From a checkpoint of a small transformer trained on Wikipedia: 7787 steps.
Each number is 128 + 24 x the weight over its row's rms, rounded and kept within 0 to 255. Layers, rows and columns count from 0. Numbers have three digits each. The size before them is the row's rms in percent of the matrix's.

# down: layer 5 MLP down (transposed), 1280x256, rms 0.0705, rows 1126-1225, columns 128-191
# up: layer 5 MLP up, 1280x256, rms 0.0744, rows 1127-1226, columns 128-191
down1126 034:116076114144113130107136115185120110186149109133198153154128099148110081137106150107124122096133145119117132148134148160122097112118077155122103132121115129165129192107139104139140147166143136
up1127 104:105102083132149130140115144173052165163133080145095080168110135108103121137117126097107104138125145126126070109139126122109136130120123104112164112149144131136118157120104151112143145107073128
down1127 099:170133067137138107110148114077125097133130139109118136105150116156149139130101107119133087106103128145085135137134130092108149158077127129122121148130089138120155133090135140150166152149140124
up1128 115:108178093138150145132130180161133149120092114148116100122098144112151141158124158173129147114117117126188121109168135112101169102115136142116178113086151135071102136163127110078137112128079148
down1128 109:127087134126176094123102127107164134130111130137168090130097100144121148122122189132122136121162104115138125141109192099125127130098116123124115100045127149151127141080170143173078176099134091
up1129 102:085138115155079150112123178103110138105149174159121131127123129126146114134132089141144152132149093111176162130130098129148151136084117144084142132098103124151163128135059147141121093099092184
down1129 105:137129172156142139095132152118117134131108149129187120099147088208121117118188123163092107137104114095066145107112178119115116150080146109144116161115151141107134110124135159083102089172124147
up1130 032:076134102157142130156115144173125114156079133142007143125136158026064154175103123159127147130144141132134130129145138140125119111139115132140147098134113140120149150145117149115120101115114134
down1130 033:083084116102152165110141133121145155124123130141128121135166113065139129147088129074109121117160120089136134096127175079112146115140079118108094106128116118143139133145146111140110182118125135
up1131 107:138161101133121132131117170197113103135126125104118108113132118116127151146115161148083136143085126124147140097132137190151124074168136132148123182155104085120134150119123105122126112112135120
down1131 111:132152142175187124123116133153145120118140150142143151129124121074141167149144089155115162118142143060159025136108103147174142116179124149117099131094161102159131103116161140108133121143133106
up1132 099:083160107146111102133118130122120128115133116131079113130159157120145094157127138121097122087078073126160071142145090126079164097131150146124164115079145124120117145129114132122105118128098149
down1132 100:109127205146118112096156111155195146115135119161129151145131126169112116101139134137121114135118118136111085162101130154124138103113119098149151178116099152121124126135141131183120098117125081
up1133 118:081126121135102125143097131134102143097123158146115057159142147123154134152151124111179144123107131144170091136119152104134155178136094155105146080131111107121098188140106150132146108134089165
down1133 114:085138143121130147063125122125158141118108163122184115139189127152134116149134097083150173111094134124133150101109151145143121175128152143163156127124141164166181152165144117120111136153120139
up1134 112:097120134161107098126165127125139147140121149094124106097097153103133128130139127121136079164141145123169077102127142170138117093125133171141150137155109104097135162183137129092152098142085135
down1134 112:122151137174114136095175125123109156133107132144112098073140147112116106086143150161114148145139130138136122114140156132139134152117124118104096121141143132112117139162141104146135136148109137
up1135 105:098110140137116161125105129202130169130115117127149104145115169106131145137056139149085124137149149116114110128108129109082152156155137182109152161133148115083160112127100149111128158135112139
down1135 106:129115105123127139114174124088105131116095082137089184079144096177131122141128128158097121150115134123128090126125131138102124143129149128041122140121140145137085067131094118133119141097202110
up1136 091:117099124146094107143124133172142108127107130132117097102137122088139149161111152151126077106148108169145079131098193127100123122115143122148131121153113130157073157124124125143126121130106116
down1136 092:107092161133128136132177177120141117129127114114147140138113164160111120128159143155136152122126102133114167149118132100091140145092123066107125102136130166111108137121131080106125117101172113
up1137 104:128171129143085117125124136131152113115077145184090137166149115114142134111148142151145145111108080131148115128132125117130145121158132158117138117112115140147161118120111138150137108113076130
down1137 103:127132097163121204112151107131145119145149126127172125106115129125119155177120103146137149147099096127137132121130120119085133125139182125112145111152134091136158149142116184129140129149117112
up1138 113:073124112140076116156129127101114121168134143125094054157112124118115110168136095140120113082134121110159146121175122104146121116129118150115136110105128150085150170126125149144117108069092121
down1138 110:144154140156123121092101130133135108156121095150145117165143103191095077133146102132140160142084102130131125152134145118121122128148190088129149137123089151117146161086156128138081118102156110
up1139 024:086157106108116124149118139142106170148118149121102126133099130073101134183127166138126114141116100154161111128146118136129178133108136141147133151166114098120121125129038111110143141113092158
down1139 025:137119087146104115149148157108115191139110141128155118131144154130131163135158148134095145116158087098120157068174114129137133087137143098107130111120176154107160152113114101096122152155104144
up1140 104:109165131112102129148136126144060125090085125143101124126142140120133107122127152148129182115080116122145088131186109099133151124115108085129104110112120136135148106118128164138103138151113126
down1140 104:138152140144121139096124090109140141116112119114143134120121123133110131143166131118129136095121117130114108137112126159103132111123151135107157113128140125081167126149095134140116139145156121
up1141 034:124112120134112147124144156141087147140121194119104079137078162056126114150130133165129129128122147154185117085150124136131136123125131128134117143126121115124123154153090142121124127129115134
down1141 022:143123162101146133119168130110193148107110136085125146123140183129118095132130121157101061137136116126117129125126113141088119157119129145163145146107126145103107100127122150117108136123125134
up1142 093:105132115134112099131145153118117134105125121145097101112133128120136117181094129101156131110120140111129091092131156114158200097120114095150146146138100099108135120131085112119111130115086116
down1142 097:167137136158153117110099127116147142101145126125147173128155133232124166155107155136122103107139148100031119134128105130112139150101095109153144148100111144137110122085101144121109119169104154
up1143 112:130157112114110122108140123185140128121101117142058120132142134109145153168099185112121105061108119122197127133110170154172150126141103128181132107135143091145104102130102127133128123103116135
down1143 109:144099171145127123085122074144138118152166132128139122171129145182100126123139169136120105166140121129129134145107122138139145095122135097103138111125063145147161159107095160154117105108142090
up1144 098:091163111118080155158135139138133129142098142158098128121121118121118140154100122154117129123086147118099118128157108101119189099124130156139132150085128137091094167112123113095148141110137133
down1144 097:149145114132134159134103143114123117133101125174122111142172125160153138087131079128115125139146121114102115144098085078124132117125094105151117123089117138147153125130163064162080132123122099
up1145 095:077137076121103112124143121140103144091148129110124130091057150101108149166160123120135154168109158154150176139123143154118119140082144137111151149153118146143114118134127144091132109134087103
down1145 101:125139124121167146185154101147171148141102159170090168106134155146134151167145119149102137154172160134132132088120119156129157151129127141148134128104094133118174109159155167140133089130141152
up1146 096:144141157109122132153135151125125166126077104128125114100112133108128099138138179183179158161122112133135147127135153134153121142120150146160125132118132115179091126147111153093101132127130134
down1146 100:125095134145160133145145171127118124144089120147174109142179106155144136140105110169147134143138089068094108152100109129095155116124125092137124121125137118111117133132106144090093156157102100
up1147 099:143087098148123088177129132184116124077128134118152124105134147095102100135122187118073140123141101150157080079104114155151132100147132114174130159106118097162115103087109139124125124140090155
down1147 099:076122128121111123126137152109159124098162117099160114121093083143112137165087135139108136164122155124157145073086118112150139131159087132124111158126122132132109098162117162148140141141109135
up1148 107:099142129148161157106144146126124120117102157113132141139156181096116099107153150131093144112122152071134140091155129105133123133144159110187123155138074131075131121174094116159114129084137118
down1148 102:110130095105138144149133142104118112127151131144148152104118159145105147130145128104126113138104139098144148122137110088128114105151127138130102120123149142110122108133143156085149117116139138
up1149 114:133141143106157124091170168138114132173140114122088125142166095107079126156124135148130069125101119137134073129129137134138125147098116115140172132113141091104139114111096154121165146112133103
down1149 113:156113129055119141102097098100113170160147145125084151142133100089128143109141142158125103150124129149156101138107117163138094147144098127159144136122129141159153108171134129141128142129134117
up1150 106:164141081117137137175152142108121136136111142113116111123078185112114138128103139134097132088117107149174151096194127089126157149099168138142123157113136114103148159137121099136142155127150126
down1150 107:118096132117116124113114089092163103071154132104154107113108121142171115143114141093123111093168159132152169131135118150127130157118100186117113130185099103138124105128097119117142127101188173
up1151 100:132152136107109117119150160117167118135110177144108103132105144110176127171111134137137090119167141113159153128150102108087136125127150138170140145095133129116055154132133122118124128114123143
down1151 101:102106104147143109092114118122106063162118108105164122122139125143096106129140117108136137143143101118167129094161141137160099136121140112077102100157160127125120132144128077147130098125162132
up1152 108:124122093131119106122134140153118130129117142112102153140133162106092116105112102125133145091150142139135116094123170135163119095117090127174175097135124086108105127174093104135163111089140189
down1152 105:137120126128102125119148077095175083137148115130125147096127156156087095078123110141137136156134084154109137119164100126135145085104129099103116140151117116139155147136126190186112135080132092
up1153 099:120128146174123109162147133163113139100116132146118081111121141121121119138088115086153132119106117145165131127135121157087164110097093104119113084120116139139137108146128086081104128110138134
down1153 099:114116133116129145165125111100098124145106127032084109105131168078113138146106136071121121105139167109133166130103135116148134148137162176124078129103130134117118100137132103135158120156184135
up1154 102:129126080150141145134122122129105123155110193093119127134093149098153160117126142119129155151095139117147138149144089159121174077157134119136173142122134070156136154139083148115142114132091176
down1154 102:167100134089119137111116153136142126116120158160153146156098136158108143085184148153122166195136117137126124095151134127141120095177096091147101120103155117116098154141073127124074127124106126
up1155 036:084172127135128122168133141145103161133133138133087097122117156054124111148119147132120130113111124157157109090140150134172152125132144128141152109120123114118119128109086135096141138123090162
down1155 039:135116170128099120108129121127131155162157123114142117146097105130152105161122091148158094146119139173152118112151119107112158117138135111163095124131156110139123099130148116148094136138141152
up1156 111:083114157132152149148135169105150144134102105131142116150111137119084134191080152111145101097132120115144103146134153133115150142125115163149140126106137110154153147139137131089102136085120116
down1156 109:123123140132114112139108109133106142168143056132119144106142141107099112122105057132128078124149146092143163122151125148158135124138105129168142138129137122117110095145152163126110122112143112
up1157 117:133130138153146091161087141129133170168128167111137133121126136078126110105122131092119140134105144140180169081139112122065097095150121141129164137118159108109082161137136073121131077093107147
down1157 116:130118100090128113141106103150099134120075116153134114118103148136110100098123135108139126142155116137127125118150148141113145128108074089132092178122112121149112134090166153130117160138149103
up1158 088:142134121084075152126117140113134160125123179138110119142132106116099111161122169139152147117141139117182123153122114190127108102146115180100131173133130111146171133094138140121121146134132149
down1158 093:117135143152136141181170137149153143160110118117087134135168118159116075146093098157136128114121132156158150122133130115110123172107145121133156147136136147123084097157167117074124137168181146
up1159 107:126197116158155146104124155146110114115105160171099088111103186111072132155161162112090135126140098114127080066161140125118128150176111117131115138107108131092097106173125155099126118111095145
down1159 106:142134131114130137153095098151077128107085128115116140137142122134132156119136106148120189104125145124119143133131125132132159100155122135124097097079109146118099180095075139116106103149152165
up1160 118:118140143141126144139178147132116153121139115155105124127086146115134166133113177132111194112152114134136127096144144104110128119143098138117152134107182132116128117155122138090158109111111130
down1160 114:150101125125154139133143146148123149094125173126108145106119119169157150125103139164131138078137138148126159135084088091067094135140117108115122114109121183141078155117105109117129111112076154
up1161 097:087162085115102118164111159120108155138115135148117111121129133124141109134146148149077140122120145144126098123152080151089170102147118149130115145098096094092137156147124099125146154143112134
down1161 099:133118136114098160108122137119160151116169094127160106122148154056153107103140138047148130082095123103104117116172083095189145136154127159142117131097179117118117138117124137129132145139159114
up1162 106:125162133097110129182169114181120130119125151145119119142118130116144148148123151136160089141124133119157101156113128134100135130106179122118103098110138126154118131111078120106126090126098124
down1162 109:130166127136130109119172128122135115149113144137128148128133103162123123121125172122132088091150187115165108093099144108108151124141078137151140117111081126108108080152185116158100158117125152
up1163 105:112118098104132092156126128154089138095145121099140097102123104112142147095129133172092130128161160142128098118121108162128128057092086113143108107116137118126116180119099123078179097125078131
down1163 104:122120138180159125159127110140131137148158083095102105092129115138116150111162077102184117075138135107101181106148109178117107118128167169140133148138145140100145174160126136107170167119138169
up1164 105:111106098142061069108116135131097174109108146110126128152138147080107138143161136134106137131148138103171092117147144144121145153103144092156139111133162144088109096127130116075106081125087151
down1164 108:118163166128123147134119102117125163115152096156106113108115135149129114108116113156122158123119101070118120145125122114120134144143146083125098126111138082080138122103153127109119118095156165
up1165 028:110133112166119123131160145151111162106130156148088083151066155060076123165103134146138105125123137140186097130145125162120178109138133166165129120133119124114111140136098107106148138133096143
down1165 019:142151104108077128158121138156160133116134124154111146123134170103118121109138137125136089140127129168135109144147131115154110125140135115113112122127111190110120088124209102144182102145108144
up1166 118:126135097118093146146139120134111140148155136126127117143129141114146115144122138158124121106135097117142140132168104104132163149174154142200126150057114114135108187149067135099119130158107139
down1166 111:129088086087145112132100138088134101101164132141121132132143091202168122104137179093102116140142104139113181128125143133128122118191137140131094115118102126113128133141127123181106134106131119
up1167 107:099098078105137125144145147169134138150110126134122061160119154113144135146082112121100106113146112100151140113103100117124111147100141140125108189102109065115120113089104118115124122092140156
down1167 109:108139084123137148136084138179103147138129081111100132140163121089145151151142117117114127129168155132147092105128135141151115114152157149127107102114149103122215122146163089131116105113135094
up1168 025:096146086129094111112135181136093138125115167185112097133115131026106121132112164146096140122125124106148128087191085135135133117109122135142105150129118127109113145146094139151136121129101196
down1168 025:151106134146113152121114108150152140097124123137138146203108160117075119171134102101107130154133115117148096196132113141150149142104158126132154142098144063131110115097135127120151111128184161
up1169 108:071166086103075122135190133103109095134148133141125070111130105090138113204107166169095107113107132116194113144171146118135146146108137123092160167127133143127106111148071145122117125114108142
down1169 114:111151139140093144161134076086099153140146135084099093104137121135180122132133115106105147158122125098153147148141110140137124132157147148111130185123100105143116139180147119074142135118101099
up1170 113:090132112137149129184123137136137125145128122136122095094113142088176102145151116136139136138106117093137156093171176081152167151141124107122120104107113100097119200145121160104131103156127085
down1170 121:129183159117098149155129111102099155096155138130122064102132119144139073141121115164118121129175117120147118117154115111172138121137155149146125149121128094121119094117102171102130109148116130
up1171 102:127129136146115117144155131146141139142084127122126129112115186102146123124098176151132141135122136118164127126135142114136112147138143154155155149100101124114173163094143150096121174127118129
down1171 103:150121149141142140133176113160108140114085130147125128103112138150148107135099112151112121161125096115152124154130101134138171096119133127117123116128133118112129127109088094186104170153185120
up1172 105:081150151151071074153120141132103151131130130142125108084132142104096128138153151116149132133113120169149135104119194136106123108079134123129153093155122104141080180147116108104120112120095139
down1172 108:122117132139097183143131147102124152117135127081130113075136148141147130100132109129136105145153135156098148109107164146117144167129129138096127118123107105129141089108059110135127184146149119
up1173 102:080119115108118122119125146159114139141105128127101113182088134113096123108122111089136138155134144147136113106146167136154132109119121122147164121126122170132125189137155114101118138120149122
down1173 100:148114119111118135121131147168136108117147094108124196072100137155125115124169146090109161160112081141105136157159176078115177157111139102166084121121146156151112133168122129128128104134108175
up1174 030:099129070151116144131167126154111150118109150125115092151088164071122125205111136159108126094110119159168130091130152123109176131117112125148158139059122121145119143147104124116137132124107163
down1174 028:079157117136116159150160152096151115113142118120130152151137093134120116114132165171115144101140128059136142114086149119141102127141111149123138129112113166153141163127132135104149099114093132
up1175 098:104171135100079049126132143136139123108087143141145122145162160110135141121170137102148117131146088148145089153181134134125127131158119191146131126116069100125151134148124123174106101090110143
down1175 099:111159129135132167094131134126096125081106143137081205144145123149144137149131124127152132146145102142171147121123138149149102110123189177124111135130129171143125105160152134114124162094128105
up1176 101:121163084134122126110132147157093152116086175136100123153134140108135122174129128119140126118173141130158132129157109147135107104137164133106168129142106146101133129113116108097133117136124175
down1176 100:183096127157130113112097119172115140132111122151080160108189120166131123127166112108131158186161148145128137160109110140159094158120170121129124128121108133147101105104129128104126146176155166
up1177 104:117149134138133142154150142145102104130127143172087127093039173105106128133120118142106168130129142131160153110119156166135156172088104169112141131119142107101121130160146100108132121109126147
down1177 107:079153140144094135188100100116146135130142073095130101161166141120123129104130127103160151127134161121145130140136155157115135103137065144122145145138147117136132103142134133103113125180139116
up1178 122:077167139138160110125134128093095152135149176157128118121123106089149105141125114131141150114139137112148128103132142130108114123114091111137140148146122118115136144137097101101139118117118118
down1178 118:147075126100091128102134170121137138115103148153117165142151120170135134146127109119101117146093088108108111104155145095148136126089127131130097164142118165153112131115145149128091170070112120
up1179 121:108133131092107097121184147147108150162138178143101115167123111103130157159078093135146138105159094170128125090125164166093141125157106139122142125102127114135151111126101111134099106110116132
down1179 121:128097173140139081116129161123143114101142134152151136112157135116158155061142117126150109094137130098119108131105114145144148101095158100093119138136134140144110137125137082141140132156148170
up1180 106:140149086150135118147134147130110154136146114150138127152150121093135147166107144123109085167109135105140115072118101174112144141123134143123136111136104103116125104113120113122147124136142145
down1180 110:124122153178080144105161126197144121090148031126111144125125130081139155121098160119107177170128160145164106167133137205125119092145126076132103127154132146136154168109136144094141125121124114
up1181 099:133115115125134130143112127178105164100093157140108117136076124108106178163083146092130103105079114110136180128115125148099142128110119160149163121114129093139138149203113090119170148150120166
down1181 103:121104169104132162129116061127110112110129103142118147142104149183104104146119121108138155094100130164117176141110132112154115123133099097149133156126123135132133153097137116139157128150158126
up1182 109:095128112163068103152134152162110126130110115152138124132131168116150108143133147130157123122103152112161149092125113089126119089155152134129154142119139052100118130107138144104109126119088157
down1182 104:122106201126121134103132097127143150141168128103126130101116136155124131127095134106143120167091188105125134155060165112134099115150167086162114140133125148133104139149160116147097170111116134
up1183 033:101152109127123124121103134148093139147125146127069084139118146066135138130150135138126120112119136147164082076117105125115147087138137158141136138145117123117089130114098104124111100123114128
down1183 026:126151133125122178124150118096128128110109113132141119150117123155150112121133120141134150133142110145132132112110118107062138084124159138138087104142109117096160149107132146135122149112105122
up1184 102:082138128152115164163123151161123127150120126175108100143106114119157105171075145115158105118112095156151093092157154120116127126107143114119129107144133112147135103106136141126126152138109138
down1184 103:125119071104159167132126146138088099113086112115114149127085114150130118114114133067139167128093126113131111133092107117125143149118086125116129123139110151128121154143139119142173133100192135
up1185 110:099108088137096140142129161122129155118170169168128120129118148116134108162160091168129118159137142108135124119122092104141138128084126171115135136105091134169123140121098121114098124124098208
down1185 105:132115154136123135111111120128168115128126102132177106149137128213135136129145120136104105132133119103055149144102146110112116143101131118146131137128125141097131124144118125113148121152129137
up1186 100:100148109136137120134131135142118191135144160127089144120156153112120155129118120093170115116111078123176164115126156108134134131111101130137117170116132064108136139147139145065128098089134107
down1186 100:127149145061108131071133101177105120161144126088152121099152107154094185147154117101175134094125122126171137128109097155096088106118129164125068129135079046108111138127132132118140159165098102
up1187 108:081139095133093154152111137197105125137069136134099116143151159102131112128134115121148105148111121109143124080158121169141110131105123119122141127117080146100142145062119074138137141127127115
down1187 106:129116096124103155125079097177171109133092125133125150137171139176151126102145105098120152127136156113105109122130156103126124122100101138078134127096158136097139134125130096165110129143121159
up1188 106:112176119127131104135174165132137116125151117169098149128113122101093108138149174111162155118081101117189144147159103177101110120114154122138138126098125113114126124119116130095088148141107115
down1188 108:138131088171159112137098153098139115113164077115177143127126106149120117136183121153082121118111116139161118122147144076134158117145094089129158163127094109175190180127108092141128148133125109
up1189 100:118121137104092141147125129130104129117134116152147116123114124093142115146129150131126135150175160121137125101133083144066161125102097113155117127180116150121124129089131130093140144137147108
down1189 100:167171106146120100140147108107097150086101131127105091114164148141170156123118122117122079065160175129137184116151139150158142118102169164110143099170142147119129130136117156098158127123144087
up1190 109:104148123129107139142137132190130138136095143148112143122116124114142110143131129134155134126123073120134102108120087142152138097141134124111129112134137142141141133139092105153168107154100154
down1190 111:106114128111131141105183135115158117162179133154132142134134131125141135146154138138147105101111145139104143109134127151136138155139118162103116116097131143185149101095119154170135126136118124
up1191 102:157128113091114115128156145150115157122077175135114119102132158098141143108139144159163136103146125137140110116149153135117129145138095111146141136093136148102127118134097125149140116120079163
down1191 104:144119139151154097119116143113177128098123087125142125084140114152147130155057119122083139100130073098087149106166149101109169118116141089150084136156101139139112140136101137186118130093114153
up1192 058:108116123147108130121132162174139162142136117117079087137137129056162117151127126168107126148160082120165103129184092115140183116125133122170136112152131107131125119117077118113125146138079147
down1192 036:098091116117114112080146112145152157104150148127124111143165175103107144155134117120123141144147152130169151157124111132109168103144162145080147124159113111155103141149135137117167140131130166
up1193 035:105158090122118138122142166135100180116119154106134093146126132055112125138118109167121125117114130144154107127126126148112208102110134139151135126142104140116118147119083116121125117104106151
down1193 030:105110152107137100120194110181138142149134167126161098163137120179121146162113103132115090116135151117142133157139110179086184068134119136130108134147128115131146159137131122078122155112146116
up1194 107:126130051164157131134120145173143189117142185150136118157123151099136150130133144161170126135097147129141151118168106116123146104141135110132113103091140146124124137121149105132116168160127127
down1194 106:108113072120132127143105125143141131147116119126150104144132111071110103127163126113128174150131135113116143134138121110159132126137148135127090127108130104131169108151111125096137106131143133
up1195 038:098153104130134126125171146148081159129115127124076109121112134051104136160122124136131121128097119139161111107148130142129213114115122130177146146134131110111118147106089129125136164124114163
down1195 036:147108145115077179101111130119177142133098120126160148130126193115112115125133130146100086134133134130143129137119135126104142134136123099172123130154141119116162145145088142135131111148148183
up1196 100:125125132182117143124149139129100170129108102106128099120078165119126133083165094121174095165161138148127107105151067142077150117156114139169163091114115118125169114115120127077137157124120149
down1196 099:112154141130117159169080143134103142152130123131127122124134088208120111128122147129114115132102134167133100106102141149164165095113117168144128163145085111101146127143102082127160072129131145
up1197 114:115123100171135100142138143111137112137120095134123131084120137100116136195104171145122115104102129128157153134153120099128175133081106171094143153119150134106140135134101107109121140104108136
down1197 114:158129126154153112107103107112115135107134131087107109129156121119129138107148185129075137138129147168113126153147114135149149134159069105102144097099127150113131127101095136104199133123121094
up1198 088:113092122192123129138157136151128112122112158161134099094084170123138145149154176112131150099123090135138096130127119117092211132155112146103110110129110119143141159142111133102120152154118119
down1198 091:116126127153147116127126118104079091145147159098126133094087143203117125084108137117149126126145130105157122132104147164141139150126144142127150114178133122158090183103157132134095142097122081
up1199 108:101132117151070095171149173157135120126131154168096125124072109110132127118134131129122142098162141171191150134114137104135119125128119131092157124121153119111154137139127093158153102095105137
down1199 111:146138120076153158111095082132092185136097131114116137147152114089094106173116145137111111150103107164117095106128102137128142120101130160120089134146133118131130154141128144099149102152114135
up1200 097:125163128096128116159097164154128157120122130177110138099143103121099104150160131144113135182127108128145130148138133164125143116101142171089135135080116147160106153154127145104157128122080123
down1200 098:154117146118108124112139151121127120133148123132132111161123168240146139085105111110135125156067154132125088083122140119094154134114102115132146142129117092146134083103130097106108197133136143
up1201 106:123150119157141111143143138151102117093101102135137130110106148110118111097112116111115185106143174153133129104156128138127213161139120127183168168109093105108121113139122129123127097084140160
down1201 103:077080121090090106128121101085129146152118124158134097157129137200086117133126169162126133078152123138077107090102120163115144115118103165095168162141074102160152161144133180168101163137132127
up1202 104:115133115115076129121130125141112120150109126136134092110100171121178123204148136138104149140165072184129159114108141091136155136158155120141130132086151126111136138178083122107099102126101121
down1202 099:174111134079152120105102149107117095078140132139130134114130122187152112122118154135124089118138121150093159165143097132111121106135126154126097154148106151102098117090091156113122142177094089
up1203 034:105150116156112134139128168162103111136097174153088073149104133056093131127120150138137136135130114125172084113141093175152201126100100128127133121144118134119147129109084139099148120124065171
down1203 040:120138139145091112172170106111136103089167073094140129110119152128136119126158134116131129120117109119110107130133179105111116136048116119100153103141140135132124138141143132133087138136125102
up1204 107:099130095123096126156151149135114147111133152160114101119094121113150124127139109165089162106148131128140152067165093127140150123114106132122121142095140114098166127117108113109127146120109151
down1204 111:097153176124189163148106115125171126156164119121155124157115148158113135081143127125099098087123128113101099117122132100142145126139133153135111138158147142112147077149143126132101104123113118
up1205 114:106175115170138090125122173113155155100097119096161120154101167105098162104101127126167150144129182130140095089131141163087151136088121137211126129143100121138112104098109111113140116152117106
down1205 116:117104063128084171124116139101148115102099102115140138136158150110136091162137174142128138102100114108148105132145159167144123107124132120146109136146120100114162107073098166106152116111122077
up1206 110:160119123122120088102104130143121129112108152133129139120126165100102119163144193146110151087146115134134136139122146139148124148112129129134137111142168099137126110170118133110138126109112179
down1206 112:112123137148125130141147135128087134123113136163102159143169154131141103174145105142093148105112089099123178134183106124091148104131099134126107132137115086154114140119157108133111132165153161
up1207 110:127140125106143126099130158136149125124106105130111141097113126114135124172089134129118127093124157160133116143133151142136132101134146112118130170113130095113123152127122096109173112127096127
down1207 111:135101156099143121115170134134130107112126132138121115119147181118146144121133104098154125090130147100104119137135132113126128127092111117145153128074130084100128125115116147127140115125142092
up1208 096:075110136125125142154125137136096123115163162105135121158163155130094142132129136131132140147071097128139072102137119128117158136128069129159125135059109135140107125112120153087141131123103118
down1208 095:113136128121169188138116112149103110140111136086143124123183143168168145142095106089119176097146130106127134113134169115109108154133130143091112129144162146108125130170136116118127094087090117
up1209 112:129162101096089134143133167121141146148161174119132115158096140085137145101114147119152124144153140121150146156165151159132120126133144131118144143122096097111139105128118138156140109104103101
down1209 109:133140159112117107141065119119138138102131117135179123135122114126193144128157112136109067113135158150118126142141122105143103104150115114143125131103090158156108126116112180162140101108165081
up1210 106:135107108146116196133136137169162168119093195098139138161104120121090149138111129131144130126124143124117122123159095147078127090131132120143128204090130119131126130142118143050136122132082145
down1210 105:208161120145130094119129151149138119117102117152081102143142134178135130149142128104101108142158120135102140111142119099145132133121150102143081081139124163164125174101100133136126133163080139
up1211 050:106133113127133123141129156167121153145136132126111085137113133073134161177117134163149126111071140148154113112119124130139169092128130112131172154117100091133116153127075118137150148143106139
down1211 050:138110150142115112102138091171127165193105143127083111143116148130144127175132172151135109087147118111114100100168154129165119122098131120115115132163135140096140169141095165149152126134104138
up1212 126:098152138128120112114128136131087124121121135127125071121101112094112151145085126148121106074122103162132128147110127138133139071113114150126163072131102085116112127088078098122138154110130106
down1212 129:072119079097123119086091151096111149124166130115167138094168105134161058150129109125101139135137136133102120161129148168174145160162162126094140116134118098106156134121130123159146119167109127
up1213 100:138146124159124118135146130115099120119149138129136083145127131101135127130132110105123142054143132131174128128116084099139140107160111089170151137129104103115131111134126118121155128118135153
down1213 102:134115124155145119159136118129147082154118154127134099150117150201130131092139121149106089140172080067107087155201128134154165123155091114141107149117144109150120113154162118132127160141164134
up1214 110:124136147137135155160139167149138105177124101127118106136142111112134137166082158148103122086121142130135137131118156168148159086174137130148118095117137104108174143115138075109179130123135119
down1214 111:150130117147155126131140113139130096151125185098152145106131155103118157148102100174120108117133148078135091109110121171181158128134160119128160078126152124118126103130115098099169126135142090
up1215 105:106099066114133150126144132129133168105145154145113109112112116100125118166106158153169122167102134119136114140104096142084139111135111139100111133116141140124134127088130092139132173139050100
down1215 108:148127148133119102096115166101110161096136085137148157100141128132125133113123136098129125112113139151063139146102155098104161127168136137144141096102135150126124105149133107140128147110094116
up1216 101:136137134133109158107122132136145110101149124151120159146099138093131119137118139134147139101100132097128136146149113175124186154102102144138106158109068116113144156110110145122140133106086135
down1216 101:137129114132184134148122132110119113168083076156137116110167126110071153108109141094114096111125125116132112143148135171149105128087168171145091143120134155138088127110159124146143105089098143
up1217 101:117138028117135129141160155126100156138171167128102147134133159095138174147085124140149142110117154136138147122151122117089127134140087104131120136084172109116132108116127105109152137143134141
down1217 100:185164125119146141104103177113126131115130100134118125128199107120181099118117108127089146132098106139132130106119131103107119129137117144130099089131145174125152099077094130126102142136123111
up1218 110:139138118099093126112121152145058145135140142149150147144173134111102149147119143129138152133144126140138098109123142123114142154163142161135157150076060154154079106068146115101152122122142153
down1218 110:135147153131084098127110148102118142156130103111130145103150077147133117113096099157127111122135116126135167131101129135142133139179151152105181107154133112136141136154113103133097158158160144
up1219 093:083141127095118069158130155157124135148151131172127113172121102116099145157135115103185101097124069145125098123139110128119166116170147130173117077134109155129120121184119071136128124126151162
down1219 097:103097121107162172128136096102126156129126129074136097131121138118141150096144074135118141137129130149139152124101138157131100127111134130107117123177124148079128115138127092090147134187158146
up1220 105:127139086111096130115143152138082133091168159151138123133070149107145145153104135100111127165110141130139103105116140191116145126113085171134158137111134127154120108128139095092101166097125148
down1220 105:100137143155166142100136139154135136167132110137114129103138156089105129172140167144112159144109126081122116110111156097141125158140147149105135146115131136097140125118130092146135058086126099
up1221 091:093134126119097077125146132129142136163137139127120066107121137112124113139127161168174128093080157135141122134107105162124141153126105142140145145154128104160109128113142153143134182117116130
down1221 096:129118138146125141138134117125077090163141100096142155107136142103153122137106137116097168144149120105109126107178125128177137139111121129121084121123126139151121120157124126112096124146181145
up1222 091:083111102139160154107107163120126146111115129111096087111144112116146140147130130165139122102123093117155171135142149101125110141136143065134137105102137077102111151109078141147135099134087151
down1222 093:153122138100110102078111121149141112133120108106116142121139088150089137107146134130118137096175168125159116137104136135131093115133127144167147119089168113184120142136152133184135119152115105
up1223 102:061157135140069122162165110135085116136126104142072101109079108110137125148165122162109131155089144106162107131166128127116154145171135090151139169140099131136099100102135139073132132116119140
down1223 101:111076073131113139146060121121128159101121157105115126116137153161144099121127134129113149121126104126116134088122151144167108119077119146071140179121168106115102123130127104126154157104135107
up1224 057:105142094120127128116113166152110140135134164153104108130081149063105105159154156149139120147120145125179093132125115146138183130099135126133123163110106110135117128149087131105148140153108184
down1224 057:078081147136116131147148103160096097128078151109153130122135123126105120123189115156137125117121146092091112111129135077127137125131108150163104105156129112096119100130120084143143122123164160
up1225 102:152106097135145110134191135164111149142127141142126125151099084110137113135149102155124091127140111108172122125127114121153178124128144126120122154167160091121170177151096141128116135134126168
down1225 105:151103128152150109116138090128110126112095113096115187127154131162162170207149142111122155127125085105162147163170119110159080182143159106120170133114162138129102136140095133133115096146135101
up1226 040:094135135129142129134112140142050157099112115121133095134106133069111114156112145166114126122115108167174120123112137112121167093146124125148134134116086134088111142120102157128154122124072128